config.toml
n_layer = 12
d_model = 384
n_head = 12
n_kv_head = 3
head_dim = 32
d_mlp = 768
vocab_size = 8192
activation = "swiglu"
norm = "rmsnorm"
norm_place = "pre"
norm_eps = 1e-05
positions = "rope"
rope_base = 100000.0
rope_fraction = 1.0
qk_norm = false
attn_scale = 0.177
bias = "none"
tie_embeddings = false
parallel_block = false
init = "normal"
init_std_qkv = 0.0255
init_std_o = 0.0255
init_std_up = 0.0255
init_std_down = 0.0
optimizer = "soap_variant"
lr = 0.00166
beta1 = 0.95
beta2 = 0.99
weight_decay = 0.0
lr_head = 0.00613
warmup_steps = 200
schedule = "wsd"
decay_fraction = 0.748
decay_shape = "pow"
final_lr_fraction = 0.05
batch_tokens = [32768, 65536]
seq_len = 2048
doc_mask = false
train_tokens = 381500000
steps = 8180
dataset = "wikipedia_en"
Each number is 500 + 50 x the weight over its row's rms, rounded and kept within 0 to 999. Layers, rows and columns count from 0. Numbers have three digits each. The size before them is the row's rms in percent of the matrix's.

# q: layer 7 attention query, 384x384, rms 0.0974, rows 265-285,297-317,328-348,360-380, columns 256-383
# k: layer 7 attention key, 96x384, rms 0.089, rows 72-92, columns 256-383
q328 100:547550363585465505519513471476546463435511517590499558546562470383585543483415413461467511437497523509444484391425504485392506556446476508490547480477496531502510480477435475491594477554370546524510586458592641553498511448512415530547458441531504522480503482499489461443552487570539568558569516472422440515432436603492579492446650572524489438539434496570456463450508535444434533526513
q360 107:436480512550543513472451514522528527480515532482467555419447467402604478547470457506446465597445443542430549498407455531499434562508498508355488510439472505578492484391507506468499512509526427509458492452526516499486622454478452472471421584563497433491558506420472508466523576366484561622499556496534523565512520503553481420423538457495506494491482513525430535469608550450511437508481
k72 100:500488509502462613587593552544523437504512439575590475434577490591465432528459465440426443490506443532476494499508459489409578456464493470424532581419462621561541487401464512476473493586525522438472477493573578534537550507536496614476581517516449530549531497383450430476502482465504577551515482402527471482486543585527491575415618504528576548488490547568491437394425593498507401596558
q265 112:520443533518478442462501548493463490531542520490423464520589510471516431525547503490466486446493493555498422545493522500447537544501548525415521603523472516558479510443430543464458517512564483493351479575441455506480501379455446429462416494480489563484565452500498488442523515511488542451484593476632451431481476477477488470439556470386468516521501471468494541537508501500451507459459
q297 122:443486608390447612546505564593484468551577495461437540456510559472575439584544571502484528445500522497496463493498490511432538558517574560483521456446507528540432623433488521505543513545501468504571491610524462558500464338482388507538478481478523520482616463399567499495549477479547467518417550505524499470466547485451456543547587476505516586513489419509381426420533502507555456550555
q329 135:521495517463486403478438481457479581464514513536441554546505451485505404561552554604454525509489569436515468505504470498451546480485540505402382446462549496555439502440479555390429495491616504459525492518494515517541547465431404441545494413530526479546516428418477503483570457506510489570442539427555523458491479498487548476466611481449527556501508521469486501497475563465441512526568
q361 101:503535504468524582472451535541489536494567443501405502365491551446548486586553605515422541444529599513476459447508559507448455425477611557438521434409458540518523588390483514532488563460489559481555522508404456605526612373472429469545435592430514539539525524441495548493477527499427474496524556405616488526453491441451551536467494512506465480470419459465522472469449477395454493506569
k73 083:433525531451610471458467496495431518539542550469457530404451549374561443521469462527479476433444514548404439457478463539552517381552500464454529405526515459521485517400537543480604435434475473541545471416518484588474441456437496477468557523510500522547546412526528484459464533529492546507442406459469511530631409481534430525489471528431503536575568509430526537551451341481473512553518
q266 107:425462566553551486445561591464514588415493441530447495401428476430490567561577503539479518495435537496567474472531554465488485572414514506514582529492446558544453445488445492488510638526545530450435432504546508502561560443596470574498490497515546479499449476451580539486464571562489473558539522539503494515467533401526485546553556507515411521509512502541486435438466535477381547574578
q298 117:532459578521549465520455554441521543563435489491445489530590552577501579554546541433452476450493464509490402480539514490533526565439597488516549537463429459506514566503488453545453546522561532404404473416447482507531537447565498571473569457521468604524450554502500505499447518516449478518493458527547429441471481487484509438585517517465402485600508481471573535520521473500420512473558
q330 111:429513524557540529488491541440547511522481457501429529453498478553542497416540424523468530469430449534527450517511423495573481551448598470494583528512368532695494546515462512444511458489550539387406421441505505594617537475506470526483454548607518485487526462510436483483414557485466446536533460561589454426500548498548421373485436429437533462556472470516566463572530517499456452447454
q362 093:412566490504466469465450513497488334430503425495387631466451425513446527550480528577547526473515455401453606537478473487540558356555436381527524533511502433454492412500525410517490463379544403468495487440513513486562476515498464474492466488499451485440514508465465455475475549447547532535366564546495516543524425519417444437469556513537557480529491436500512460523532415440506514547636
k74 113:418456510589500549411460577465571451402477502549444513549510500403532535444544432533432474484373647482491497572492534452587486516481388427544489576527470502549440497607461434528490546475538538450513414518499501439542470581601570533615435458477486559592418562572556520479502553510538542534558371513482525504483568464457547536574492449555460467584514415427542539520507472418372492515438
q267 109:444375444596592505516478482518447518520479488521531524467511456448487452471442408539519445483524553438466494468465503523600473563417502540441560522564526545549521581451525306399581503504486477513496480558476551477396542474528461514472462591452506463518511442518523488497597529526511464551504460615563461531511505448530491466558554495470487512465566457363479525520483537537574459431524
q299 111:520429443467524535445450516529448581507484481433553454493574545462373507426426425519514451630502554488533494427494500463592498464442433462532452592609459545478489522477490460502557497539532438496525458517461440529502551577555516497508417609534495620511524464538523521471481538511495447490512436526506440511489532427553519477587510511444566582544550425461402575578578558589533423527522
q331 118:475525500441485493406428509527482547429529461505564484582557472468467527515517411528489388495508590513490541475474574484603587559442498592476477524510487482507526512440459431430596639466547498483550410494498467464490551540525431542551431483522497652539423473611446508482517408491515498486488474456499407517521490450454486581527593524489535455420504508521507548523555533555509473493497
q363 094:444464646603521451495431503492446527529484480459510412484477552425409559545422477484498529567624567581511463507512398418492528459508469638502504403457561527503550460508457459546477519546516503531521454500551566478565509508535503472427456525471498486418559593549544573472465554437499439548495483469543439494567602366543487462538532461591439493554518488368563525548594495521423547383488
k75 109:501554416517574594540520501545540474425557528523492578389564456428536543599470425478471466468567519503451484483554492511530552487508453522367499555465505493514556544443495545442536450461516539479450519466554518560548519451507581427523496566529534564482469468470456484377593557517470449529535508423546452459552501458529463518524538479396516530510472480460512532468590410473518518530522
q268 100:487462439499494522502499565420612538481470440490535541514547474572483478475543496430596597506462511467550495375484537522504527515554458582454505461525502488453517487473512543546525444443477543474539541450511463550573523479524517458478455531436474597508509606481475504487511472514448527425450577542538517563585452506467533512586472559467579537563512474591489467479528508573572482509616
q300 104:527483417492463491486475540453439626526498507472537572533543458520520502544564542495590534573554532528543560398485537533517477502533492564536421539499516397478529410413491558540481554451498487471523468488479414538573477534440496509541442441431485545511394557545518471490485540486496542527489592521482517487510400497531466460499470521451456445506500535553476486568477485497548486528565
q332 110:421451486547484468469453538476532468572520414457535523430500526478453439524437487506578503479562520386558569459429516454539562485603511501497536506570513475544432506443488537479516516449415525537516511496451426600517458415480422508512455572410553573532584583521568447497549437505494502448490556537505527480486505429516421455462456433459515559454433472480534473536574454520493488525479
q364 103:510413517589452478502551482452500482503416499485464420596482514490531451502513491568480490538533449520467572556464417443533549474448500563524595548485558443493567565529640480480399448491469434542438537425472587605504457578507425510488571460430530459543573487497500483545471508524559518481533519608494438558546573448522513475458479502369536431503463558464569502473544545486354443504466
k76 113:492464466543524481461492525422503558584414528498563566583422510598477493463568439498577524640582642508440498475418550397487547477533449461488552499508488493537459516440444474558487509410436566585557532531507468488487494511528354483429447497435444532470529518548550535427511455451496489587558482585428518479531568586537483570515410518499486472453515486480454541483545489539616460514481
q269 109:497493556564498473603459557519424501460600444442480534580489512431521553526511561561433532475401480480603546513503479498536541471525497529507430503453515496499452479448455517532485518511413511492474498479557547560498557511536530478494376550490576542393436497518501507507439532470541414586490496546550505459477561502504426464525495422500529547414547488481460565520488527516448525501436
q301 109:474423537562532467508618450493525447453502614511474588526487512466574490474479526566462542498524519494518487535461452480528507471532513545428562539447489603485530493482583498537491532437435481420462455472521521522517495468600496468400518601620460386482535543478492495540485615439465454533457520611500528533532548458523433486465570497517536453447457565549542500489555542508488541460514
q333 114:523496516527501420507555485546539441492553450506545526576472441417537499516478495553528508543429515550554586545509507525512426503586487577467522443459548488416554446540511483546566450478435458516584483484502464555492473485529539507521525621428540432461470506491462486455458496503601438456484572458473541506460445477543462538550581489503568456556512540483485477509415516540434445487506
q365 105:528500483627512411544449474527491516532502456544540476595491554396627422442537523478493589404479468541555526519467503455512543461504524518522539518524525453561559542428514521551530466454481603372572465499487465468599519484528586480515463500529536534483435563551412506492483563486546463492500476451506491529479459516469510478577519453532471495493515458506578394548473393376519631539478
k77 116:513539549496513461518518442570553461502501539506544533577500490430489484445453577571399451500391490517514522533513477553476464522424534506453545449505446580428420536413491496526505550549403552485557459499496486585495514431542519450457448550532453519541533556559400498548529459433472434502534492504485632497458485491479446506539556505559503539449450504497515435529519500480575489482506
q270 092:479389553495455589538572508589557527517525448521493568481457526422478460441497478556474504441531591543412545484468543506428464456577478521474510464444556513499602444476423431420443485582484636430510481339451475556463559531481483521504456542486527418541520527416515528537506509495398518540520557495472549515476554491541530523500469456513522537443536515535449483477539508466581454471520
q302 118:529431496523421523411569630538519581496560548517493408367480471522555452441493406519501525495486458374454587446532487487461443467511416486553442476504611459513514457535511499455448436558468552481508416488482461528544526594536500498543505587466529547576406531499560556564485536559534564470588482515498496565462545502492498494470501454447535478473521578464438435453503552408388467530526
q334 099:518418469551482507469556475421508568495400487493454493483559512556495524519510383499489544435611468469530478509481488493454466557509481507470520578529483483485525473370438459460454432516559583403435536446515431490484499583446516465466443600530580528479541537411462556476560512492439453524587552531527511525626527515510482577435451507482472545477548475486506506482520475471492389491458
q366 098:610512486500435538493557459520484615458548442605427491397514536430450459451571548477427594443479453472492487441523579505412436578558476454494416486527542483533558424439487575531462464469523574467479465534470415540441515494466511457479560530520428581467463486519501439572587513466453471548611500501590491455534488517473529484495498573524467550516589513468427575550506511417523542493558
k78 106:493455521539510536484534586521513628497512452481411523407528631586449431470479448439403485473474486403493503501555511540517500513543495458502429480407517496393591431456473497484487533449485532426532439431413485570499441472497397446392473557526529476529614575540529450568531497441447546500623478462544498622525533507488445440514399450560512473475553505513480502419507533441557402521519
q271 102:441514629555494503475549516468467456479480430467422538540533602501385448561508434529466478526533437416403475464557466506561596469411536497500583543599445479486471421454423482432540542564551472437476419439539511487603503516518513564475582457597509495392571516441556444561546438524445590494538415473512500427566402473466553485523490543526473462507542496516530469528475520572475416516481
q303 101:462368495546471555449485498517531516487489457522517448510448416511447451542416415565488415550473545439471596535485409542543548441404485534543493497579551507550505510555604418449575496490464447519471455520462507522441487554533475545485491509515552456437575460480558523563567494478467493489438463563525546508580503493541549543435452526473481383500469544464500510588522437502533437475458
q335 121:475442535487502416546481451518458582531506505499495495507483487455489457544438418501546498585507584442600523453483506558549577529547474482519462413417454479501458451517547388484525510484500443495594468466587464499515522518531431545525571565521594470584536458604567519478534404492527530509450547572537491502527514426500471576545519472554476501451608511461470444507460521476444505538589
q367 102:432491570518484471468571500486456515525466488431437402572501459512496469413564485459368474470485517481484574424477527591551573496430556462522465489533408459588497501492453443428558545527624472505517515460526525470543440490560564580470477494489446466450509480488599481551440539518486553583455407451545476493544556484460491536563541491505476448476499466560511536458478468521414457413578
k79 110:496515549607406483524449585524520401554470438557514524514473518538358521512471563483525463451522575560556543499485400538542465480539504426439523390497513517479470572518574432564582512448510400528508504428540432523514384564490480546527548575502470448551587546515567444453522487531476506454409386519552510516493427565528480465541544518572568564530444516457520483509422535493557462430431
q272 101:544558487512497482575471469489499470535554479554464578581662424429480482488480591533508451397518451510527507461547533540464509502466446439488459475518506496555561467487398489437572481580544529460419535516479562527467516520417432485457549516429539458565518452547495396533558453553525518546467400433492485504485376491492518461509485563464528478470522477516575597527469468519496511438569
q304 064:501516454496466463456621567486468650548491603516527529501547491442499495420506549521505455436482425482480541551502486452581497492420457494538509416546466506492599529486466482427529552475464470472490499419478549596573468525469506464493408445559534571514569384401504408573478539440490548437484481511475474542490525506518531375489461570497506546480461483514535463546456447521558551568582
q336 087:473560457363462529526513486551497452456526404565469536599504531472491445580540530582478484575457514467426508474431491579412517497502481499517463398478515564530580459466456442470545434581513452419474566474532487432518472516434632501368627582528554549534517486517512507542503457493528613457466496510568453437481463499407425457584492492515601496514535472585560492451564529459507571443434
q368 076:478508477499483517520541508461527477555550496585513533445524519475550438446501463609470496628479517555617486448493485445423441434440502516521500524546452448599702457495527580355483498510452601538555500528532503505441470530591533576498533520496586379464499431503500571501525497457500487568451500494468495497495524463509592514514545572480465411540566411494536420533482524424501459477475
k80 064:504466508532512529514442620559496464515483528492571480463442568498627488440502429468557431565538595525523560399538440436507511495463545457434495554519508405555406522487603514497552503539520424564503545464483503517499521463417503610477423482543419474469405504478516467490600498515537466538556550537453426507554546482491440569545459508430488442530434522480425495523535521468537508522478
q273 100:540506517551563569495430600444402469530489534416534530576431454632548488382519409524584539533380489447625573537562529437534375493549576505528556507445501497472403482462447543574580579450480442580585453502542450554525467478580592464509467540551500442488467520563489495539547464447528427505524496448458538529554504499501493566497495533536451538459485585491468423536450485449477475498544
q305 061:478540576498487463487455556456476397562415492431482484507494511570547585473444501478492568517556464389433461559538499451531552437479537529495489455477565481514403445471588469480554510492538465568499499491587512440505486496469568463425588498481484566545479539538441533458515473469568458603432487491641544493503547488441548504540511488565611502501547532490581513429466531414540436463591
q337 098:449501460511441467510451560527582548497490525435550479508511571483478469480556455438553529497477435444516617459560508391628513539548505544556543582450545442450428588441505546482501503529508568482465474518586518436517557489466494475516502512606510494441445479561509492528555524500428487496492493475428524500479471514569512534483528453555500497497437632504496555581468559558500479488480
q369 086:502477541512489471506503512521546611592466472419411502574556436541520504446596435468454494464516471462430442460551466447572464440470464506454507494440390521444515456497581477464514592476552498477524582544555545514471480561501474491485421512563576569417542508539375522423476439485570498532532615446533444415605488509458575405526466545484524526479640452580489515457420508497468553542456
k81 069:524488526444537581506434472413445435539538460488411431514421577470501475452440567523434405569528455469478496493507554565440443521503448549532514547545429552536517505580546457463475538560537467526397504459522494499511571491522463535476494508491474543396526485450440604480517414571504509470500520483483502506518527508487470391473554540546543522498431498503543551488489418507702537363469
q274 100:586510539541491530568467475509554414540523504564500496441618480450510461559559508527449429498543574532492449387413473558552517448398478530497559548436476610532499452536477473481432392567524541409470424494469507470473610456471482477441497445478624534550492472559492499453500442593575523527436404501554560488522490425508530468489461514575459558528474469450441556474493544554567458513525
q306 068:527497509471505607400406620504465497517467483510566540578414459548515486498481511475569454523556482435551458455477574424433525538504541476528476422512509456589446485497516492462566501409413413531563458458571447518483577395515575526527589439433453475647523534481448488454559543519494537475417555518569444527485583562519539456513462577577536438493396567528432485460482498547383589430460
q338 097:471516424530547494520436511449474481473436370587492459520447508491533534460535508489473531505590518473515477562474445502471521526485572472452529502564518509617447553495533503490516362492541407433493531541552555499552479472457553404482514551468540637422505465506443504544612522498568470481477428504548553515486547537443473478546443444518519530485484501440528568419430551526595467493453
q370 080:447561507573463540579468475626526475541449507479556476449450459384501433568365591503561491498515463524455558509441491447488492488555541413449499456511496511450507515426457539492547424439550524573510576467447548547453454522531548457485610540532501544511555453444584530482468562515475573598372414495511470543531602530531451427457443506501517515504535543528439403475454543452527447478448
k82 066:499477493529510470475473479500536497512543431573459519414478508559455530468426584498475512524458422451481463575438571446461433418482512586539546477533490504461422541522507561497514593557456497561497483497450484572462499485426432482479557517451546485489485503458486493476498461533412518472474502535573493455543570470481437444460509440525495548426521561606478508413580546541493528481479
q275 099:533470550517470490471449475550486443529517433437477477476463541578481463410499500448521460515573491494531469502640501525533481444516462568568445534554487472468539479584434607562496498538536569470514426529515504418501519430505418518452570513529546459463475434497562503404493463476520431449522568488479478394546560482518531490501349490360411510587474514514437574462482550465447464434542
q307 085:425554547410521578461497490583508503505513433531490577555546553562469405473628508508507464573509443479456478439497588472494438516590455551537468518535500429485510545505419555565463484514442495431526492520524457458483496415548536497535507498468447541665489492492569595468519496499504558477574603540607468416450580467422465588545445504407494499512519491395541492464453567520419503511482
q339 090:514519500406493586442475577473440513507524487408563471466515445466476466485477437498474514465330519548541486467581474455516510605521522392565540548582491497463564560505462409560596561572515562542426493520509454513496507478573538526447557523474517497567502464560561532477484511517499543489467454480480505573453555522552504578495463555482506365444372562488492491514497423430501553471447
q371 089:575534502567464469395479435442421527466387424491523536502533380581483574454569331525517502454448486465561527402479475465534485559555554564519554541570430488435500427533482378503446538533516469398467514575572512524564449493469509518508490525438459554505438581523516444606542469483477463458531470555529498602540399446462494538530511497414573452546488552500494589552455506597504513525518
k83 067:539475522586440465494563385473525464448506488423473434494521504456543510554471471424434537577534566596457526496539544491473538469521494474529381401596580488506484543499552400436551497467590575477567438485534501436638467533505488483580510444463621434452571496470500424545446494455541548429493425422493505465528560451442562559507583561422504533490529560410419393474480473492551471558525
q276 104:517562462500529485493521495592557546550561466521434423538551554543555528470544552550533413438552400398435439437473518533433477470450498490509527628442482573521506477405455618470470443503526567440389516560474549444466590501366483481429490534545512604525574493514447488547545526567481598495467495516487476412539500542450466434484419513448514487460482628489517538526503573502562402478481
q308 080:575446612501476609551564515490494531472563418496448462568510594532552500480516547459526482580505463466546438534501499449433500515462496527594427584480474527475564498486481426521497410462574533425528418570453541469473510451494460439485492548530491485615461511448499569439494470562513496527522487528471437360492560488451510514534439426499476483432462481519505430541544518519506503466506
q340 094:511483548467508523507489515448422490476498510503454536506597495550503481471489541514477491597603452497504485568495461559354532441457509550481489477475606546483584435493450440499486502551484450532525584483476604517524500442378536480478536461406571467541619501410499515519563557495453571481573424529564647423565536489414505525465485495458458480405517541525579562377404534486542469558517
q372 089:515472588514492598497497445534523475497424446469494600460464530468397432498497535524483510611513483434536502484455541464570514506513479633469491472410561543464588586483372584509530464403530523564578459473516486454575592430535456439509524498523553518581566454501606485430497445464560478567519519527446567532520536501429488457580475586609470415550462486454467550382417475470573580522548
k84 080:596521550499495564458407468497481533519511390563464472399511483490461462521530553508500527542546425431488411441532514515468489519362561597531480557500518446563464458540554541440441541521480515474442450491439560511567578486469445499454534486454525445465484483483519443562539466520499424489465540452526429448555616438489529413438501521515479537504452550509465482546599493451550476504541
q277 096:471492531424428485519453459580460431528483543366573569520571465543555534500484473487559450504498542495512573460549440545497443399540540460497445380493522463492526459601476365463518526426492500524539461506553475511472429502534494516561472538503465450498423500494541488499488471456447523444546447504485473599473442493518524586571580514570503518431555481502429549475416370439488483486497
q309 083:482429514540546533462505562432533464496471622541508471497574376514438463537421468572516482437443486537499550446478502562492480459472460515453597532479524525525467415514420533447543486524509473523490519431471457436545491533471513522472494447512481553506475490660503419596454466490469537472405446541474487599501403522605467544489630550520584540473582458449398511531386573502538479568453
q341 091:447476586434571556524542584490459571583487534336503522430508570544488466489512485459540496477517443505413560509532486493627457526510485508472586501422521428468501595484486461474500552549380558529521464502502462517511507564504468460571537457612406556445446490495534521452531497493479459530579496532472621507468527448464430490481483478451505475456530482606454549521462503509436560444447
q373 092:588416496505536493474502495465480504541534487495523508497515476459443491520578490524508529482551462525561482478430505489533423487483458470521487455556514574442452543602557549516463531540470508507409526499507539394443473591453474568459503569557500504432542518524510475432561529549469497471457511514478444547495496537494453469547484536595528587533547493389449594578477534500550399568477
k85 076:474448481508480506512496553555433388528486586479430489520472530461507566510500475460454402582589543417426586529426518575536480533505459539484516458525541561562516484408453486506580474485467545460546553468568575468508510521540502410595571467531439501479537507502473517477530451451533473521464387535434583529524468528521460522481517433552474471508575448451515551461347537539554524657467
q278 100:452463452438521532518504436550453520438546481489571548605422511495523485451543497514563555528514539619550528505522555445560425542546485502502537424517543556534465552552468484549597531442396551526614467466495513506583469490608521571574487496446514479466516484523465548537500565473500490459434535529504451532427510459447569590588495527554542484559395522451425449482520433470493551510472
q310 087:495533494482542463517525531473481624503513575529481465489465529502524565481457439560521585534475552501428483518448530443570491504536506440519566599467525450434442570507517374555535583541442551455496554420512417436543517571496505492475656464507504572444479518638515486596549472469430479441509483468450534483439413497529606440496556529559479543466501463490491584541391482628549550485507
q342 108:471476460469511555445562602457487510480469619431523514442484427464554513483553401564548502479367510529398560422518521478609424530542515476577588589511479502446467505558519460528507563548497482585401513440511442478442571517569510546488534442485514489406514543465543564534470538478537423518478521575447520529498528527557474562496636541532486457516422495564459568519480546519516569549521
q374 089:419455524588549469560544519445470546523543449518510558511543446499549498553542405557430510416511475601463497462577459471485562507425510433510473529559417454468496534480398519465541443504421526509424484509525566526533504450523553578423464566564484449521468468447544382544508520503543495498465440538499422513515554553499432493531536457379597396405558571458546554503536509468433598478515
k86 083:612557516475550474548405463487397521558504527457492426523501598611555473530573415402441512481506448387455402480481531444541570509464434516428457547516470483558470453466545446630448507436467531423597485415457427502531520538465484455556453609550517460455477534504413517534393492556591487453461489346583442446546525520508504477479539519491456448611509511521520546521474499535465387503538
q279 087:600505506514423461462382451435498494445492510519545481499557490503552455547510574457523480487540507511443473517417546436490535489525485478521491504499443542487562529467440686519466438412477507426496572520508525494477486409491497481554479447477535481494471479496549451473481524472514585455498506514535447456545524422511421530497459612519533458522535527360498435432545496593508460520445
q311 095:521488472579474387592456506562593423458522509552468572558518437462480530523536523511441488485572502503443511449551499424527512486433446446495427481410446555470492374407487481470543449444458424487588594525522473530562453499466508548556453562505494427499440509464542445473481496487509423507512572499549379449549461458527476537530491513509465509496608536411547418424498530512529491487496
q343 100:411517406568455545571498519398521493457487459462473574441395435487442531554420503540455511477514585386507433542574488385404475405390437511461425488515539511415420428438514559505533538494573544482474504496569505514540530528434539516592446532530491541534481473487517530453493572517556508502545545456470512469553498574487539504510531468524529563550509464460467480497525557433535509579523
q375 099:516448477558584577440475521588465451420458519535392407466517398507399421497495493480450503446459385588529506469514483505581504634479559470415532542600477453453402410445552422523439487445506461484474554501514570545474520448563457370500497634481479501453492540449426474530415510527552539571531534511550475587487460525537592464454449455447502528447479561553530522476407469536524416604447
k87 088:500471391478462424409537540557429560459442562526449514545437546578459511522532466503500420512547587480416542584512455411531489516506429526490491565516460524411490565506547513453554523468642465555534527569444505524406544489477514525546545442471386486458492511537475534528526488497594461426530423516498527539448555489437487542499436395517422512475575444545455528462522498498498532562525
q280 092:448534475529442480473522468523512479471519514508506481612517480557483504433523427529492496409522485476490522498563523518499508597519522610475546417446534504481551447503534455453484451481431487464458543503424422489506501466462592499533463421462513537593430478428430540515568503522462485413545446519498681471533417528454535482562504440513513511550428506460590546491521569569534563446533
q312 102:475495490435518485520536481462544530521485467593489502560435524479548492465598554547451579471493499479604416553540525467522489549559504491525522482472481460545456602492548586477479514427544560463505488470442552524507535431501546506453518468487493552483504506477596515529523458545520464509560444511525513462473606499563508511534494501561538541526471556509525412472576510532618531504488
q344 108:616482400415456484495538482477503595466412512517506410490490446470588485563566479520423505523451531501394533542558538442485384496606401415585528485494496530453541473498544533435470527459505534482513514516424481527420559461437508486418537506395506513469473481496515446486519484623557466467535496514463536570389537529465544512548486465507512492427450530494460539428527599459571489567453
q376 104:502461593480522621478575480452538566502430523572455488580521540490474519433630422506535465480494505459523433534505550490555561586579485489476495540495442415465517655513510454505422608479498559443380494494413456475431583564519477565404489551471440518552457533525478493531491513439577477454575504504467489450457527589459506475542413468464551486492478532483524529506613564490516524528444
k88 100:556502330526490533506442499518530464429529534540582439526517516488454565410522412560421471395479480510488470544486628485418470592528461529569597560385566435429584557617467493498565510528473521470521582538506449445504437555474534472500498419548363538536418427591540490453547414620487432450524517511481556408391534613495545607592488469640539447548416528511516572482467540449511535496468
q281 083:600465559548585481494516458543556432513437546469506555522486557573450431482488483538399446588524398488583496593585460502451491421495567680500540482528396478501533576510561520542397445403590517553478546449447491493470442499482503575431528536495434534444536520502464452478494442514499406506551512548443497436496458501514526439468464449506478464474512448554589543544511443562507499527391
q313 083:449493574541552528463444432525551347523527487517505467537504489544490468368513502467462526494567486537593553480573432533521559467504519563525385398455459491570538510484588602513565541476510552541556513463607422464428487453497480426511489460495495504558522559525492518430449518441553417459572488562452538479530511475429408522519478511533494532503588539507619502405507475456616498576510
q345 105:524551551464595527510448441483505406553521474518538445554504542603543496452508513404385516479491497516614438529475490489470593524591561543455573521525529490579388499497526544499501501522515484510480500494409528468600471491542486472495526507524535594532514616496402504478497489438420479538496480464440529577514531480541411488485471547522443457508578464447567505383570386455521496503395
q377 101:545488485504495422497566567533479513527583451564506472505520543532525501519534486482443491407458560528521466528598592512440514533501532558520572428546520415435502501544509517504497551511484620485595468417526448519567548444554535535594528457509444579541432527497586529549524502524477458408529441465525445488464461451511507511516468496532445558537599474458560390493412387457474501522587
k89 132:543370508515494461454601545554512509445458467427573501570483538517495566422514445493469533428456585544500532512531514509558461411483475455596551495512524468455458510596577472558554605494499602533539494472494442433575484542613488556565418477518435578454510511571508537492547498595556434481434436561469535482442530448518532496557491519506391518510536468473466517505421493448486512566501
q282 096:474545439484439412478515560420546564528486466555457475461467599499436455485519486526488580554535533626525566513481549546510497464574457444535492545503519434450462424421526444469529552535498511460524416518509472481563444495564588453472500464487479556424468505503548551450438504523529409480527520426540432438465601509502502454546459499572453545518480515479508453500510489541523519498517
q314 112:536574521512487404581534594520562507493522525531547408416471448567424570548429447462508565470437517458595542447522499513541526534539471466581477442498498447389439419550436471488592455523483456544482523483559463399500434509526509493465495523526468539429431495570528502452440443513531498523400527546503456517511543529427490604527512446553400494558486458494506486604461507512493515496526
q346 114:514486478455413478410553434561571483439475480473496524519492483563418462440499424513549488570522541492507552421562476605581479391520436541532436560550402456444536435537543512475516491511599469537449480575553481487441481525467525451484562506476520512502497523531500502426468526497610463491479542475427510567485532499527511552483474534526460490471502549513390541527452551568499478563527
q378 093:512445509494541535503358523494461409496595492472506456525520559459487553464532511533543476547503533423589504570570468522516507501443471478502565539406544562494501469594534463513588468557450437531486508525411468458429465546506549589445535539437516506546553483507558536536520497502452501337465513562512526488500442428462586551416401503464520411480459508458503510526582586496491493471417
k90 099:497557459441469428563522458383500548510506433479462504508517509466408425391413479461557528519337473472536520451551467539497494477465521527634481557515447436495434459555539469433540563482517491499498505494477520470489438515527516491494525529524407481547589422507511487525461492547469529467513470447548583498476647482468441473471470451562431484530481462525465518519516588457470488431552
q283 091:490474440435481572418453502497515571515496553468506482496554513491513495554557490393548570536519525381440491576360491531557444553501565473494562502526579452448470549479437596579395511473484444482465433534440529552526500444522498441483500448502481521547422442428453550468507530455468481513496501441494551534526512563518454501557462413488438513545440476479460547586524653560393441545446
q315 117:443475461483491584391479491491511540503584490495507495448572545408523501498495569455490553562400477492445454584444517519486411473557504522459415480540526595504457484551468516517575521453479602544446441526421469548459511468573510382401444509494497462497481425487537595466490507466494385544498572477529557591458573532491446548495515494580455489463533515518483432453439516479597447577464
q347 102:407547511463542507421412522431533474485533570466470461454531504477553512493474435437418538418480458538529432541465409563531472533567491484443510452472449559596578468433415483495487542510569586481480389570433479566573496380512506509453479414593469463500498511461447507443484475493437466497463524483486472484436500515494451415545479519529512504437495487500547428399454463558577544480358
q379 097:376502448505568554370467418520432535522477577529478493493503489483479503567521557509493497543510496482589452447459499595420443502581367666466432562535537550605477535443539583488557617465534496443555485521415542510538479510550463463474491505456449566545436491525439540424557517471576424524484490449515576587430501460486507571533405521546521515395510476477503468551548556511598454579472
k91 108:474494488573495526517481442435480572431462472524533497537514527453574432520468552539436585468457520562552516455469481580473489524519559541522463419533473499567478533467534532479458607474521500520428468541490407485546455505552525511475494470573521445496473467500404548500451616486488441468504566413528459525445449574567429432461357490591508448386434444531461452521478587489589511516428
q284 103:556552493594476492518491458452549572556500478446509506521592534619547543439531474401441577463506506440554547426543506459438467550485446522510467513523425383472488470477413552523415538545548523557472416527452478479548539429524543521544470440479440536436428540538447519536543469515584477503539490446612381479480419545574536502505559468489440438592550564471506533578543522552485490450540
q316 121:546507464519469492501564540479463467552433543466444483522513563514502591392552422450422530492470536552533457468456512458457485575485573490481572563480480489477537595578466458518467603561480432486456478548439394494497505463547581539566536436427433555449418588519437517575421557536528509472589436447475553538425480493509553497583519533396456504538509422421518551539470522492464512492480
q348 112:527439449552522497470558554505496506529399567478490508491450480541495502450483534554564527463576470457530495537489621396445473476482486427584486441453592496507542535519534497468605435487445479555559468444551466451499479569470560552545513448393441393511451496564471519481530598524485504545559472499459542472470471447528543524451474473516443485529538541469434546480479532473492505441567
q380 094:528360478601560499438470486504500506520537464498484454595546515548494510476511536555520494369477544588582473513523437413516493402532465500509454613450515504453561458550424445481544412545412418498449571533402515425526512591580467506524521467450484450507470471543535462545440509473379512509521437512465459453470484498430547499604471499484504513537532525441536557518545500418449517479458
k92 111:545571395548540547499528512490468427504537546471458469516585538482507524426511551537498398490469498488513543575430469525482421517564568478568585583443512399511586536535415434486499485480417454554475542495457582443451493509474559569463545419465506458468381518503493478493562564572454495521537468498443503487429516527502489502471445545570444425573442453409502451528444494487522483430460
q285 108:522463502502448479439479545463481493534490499445511419460491461495461486511513489510503496498484487517520489480513505466617452419538467466417469474503590520470530573555507495434444562491423489501476518554413546565481564591508495486516475526509505480512540494534536543435547581532531460434504497532483464550563505562536543556436461445530544427438559578483431543536437556552524448431371
q317 115:484484588542480459475508504490566481517475493486487448487574436486460532481485464480520545520530457502470462486529472497535424535525530496404492494492587447511527568574597461490466583521476526595450503558549537464548484574565471545491465469541584499525498462503529568436493505477510442489487428450507545545476545538507475578497460477480523415464515549404596501538422615453525467509434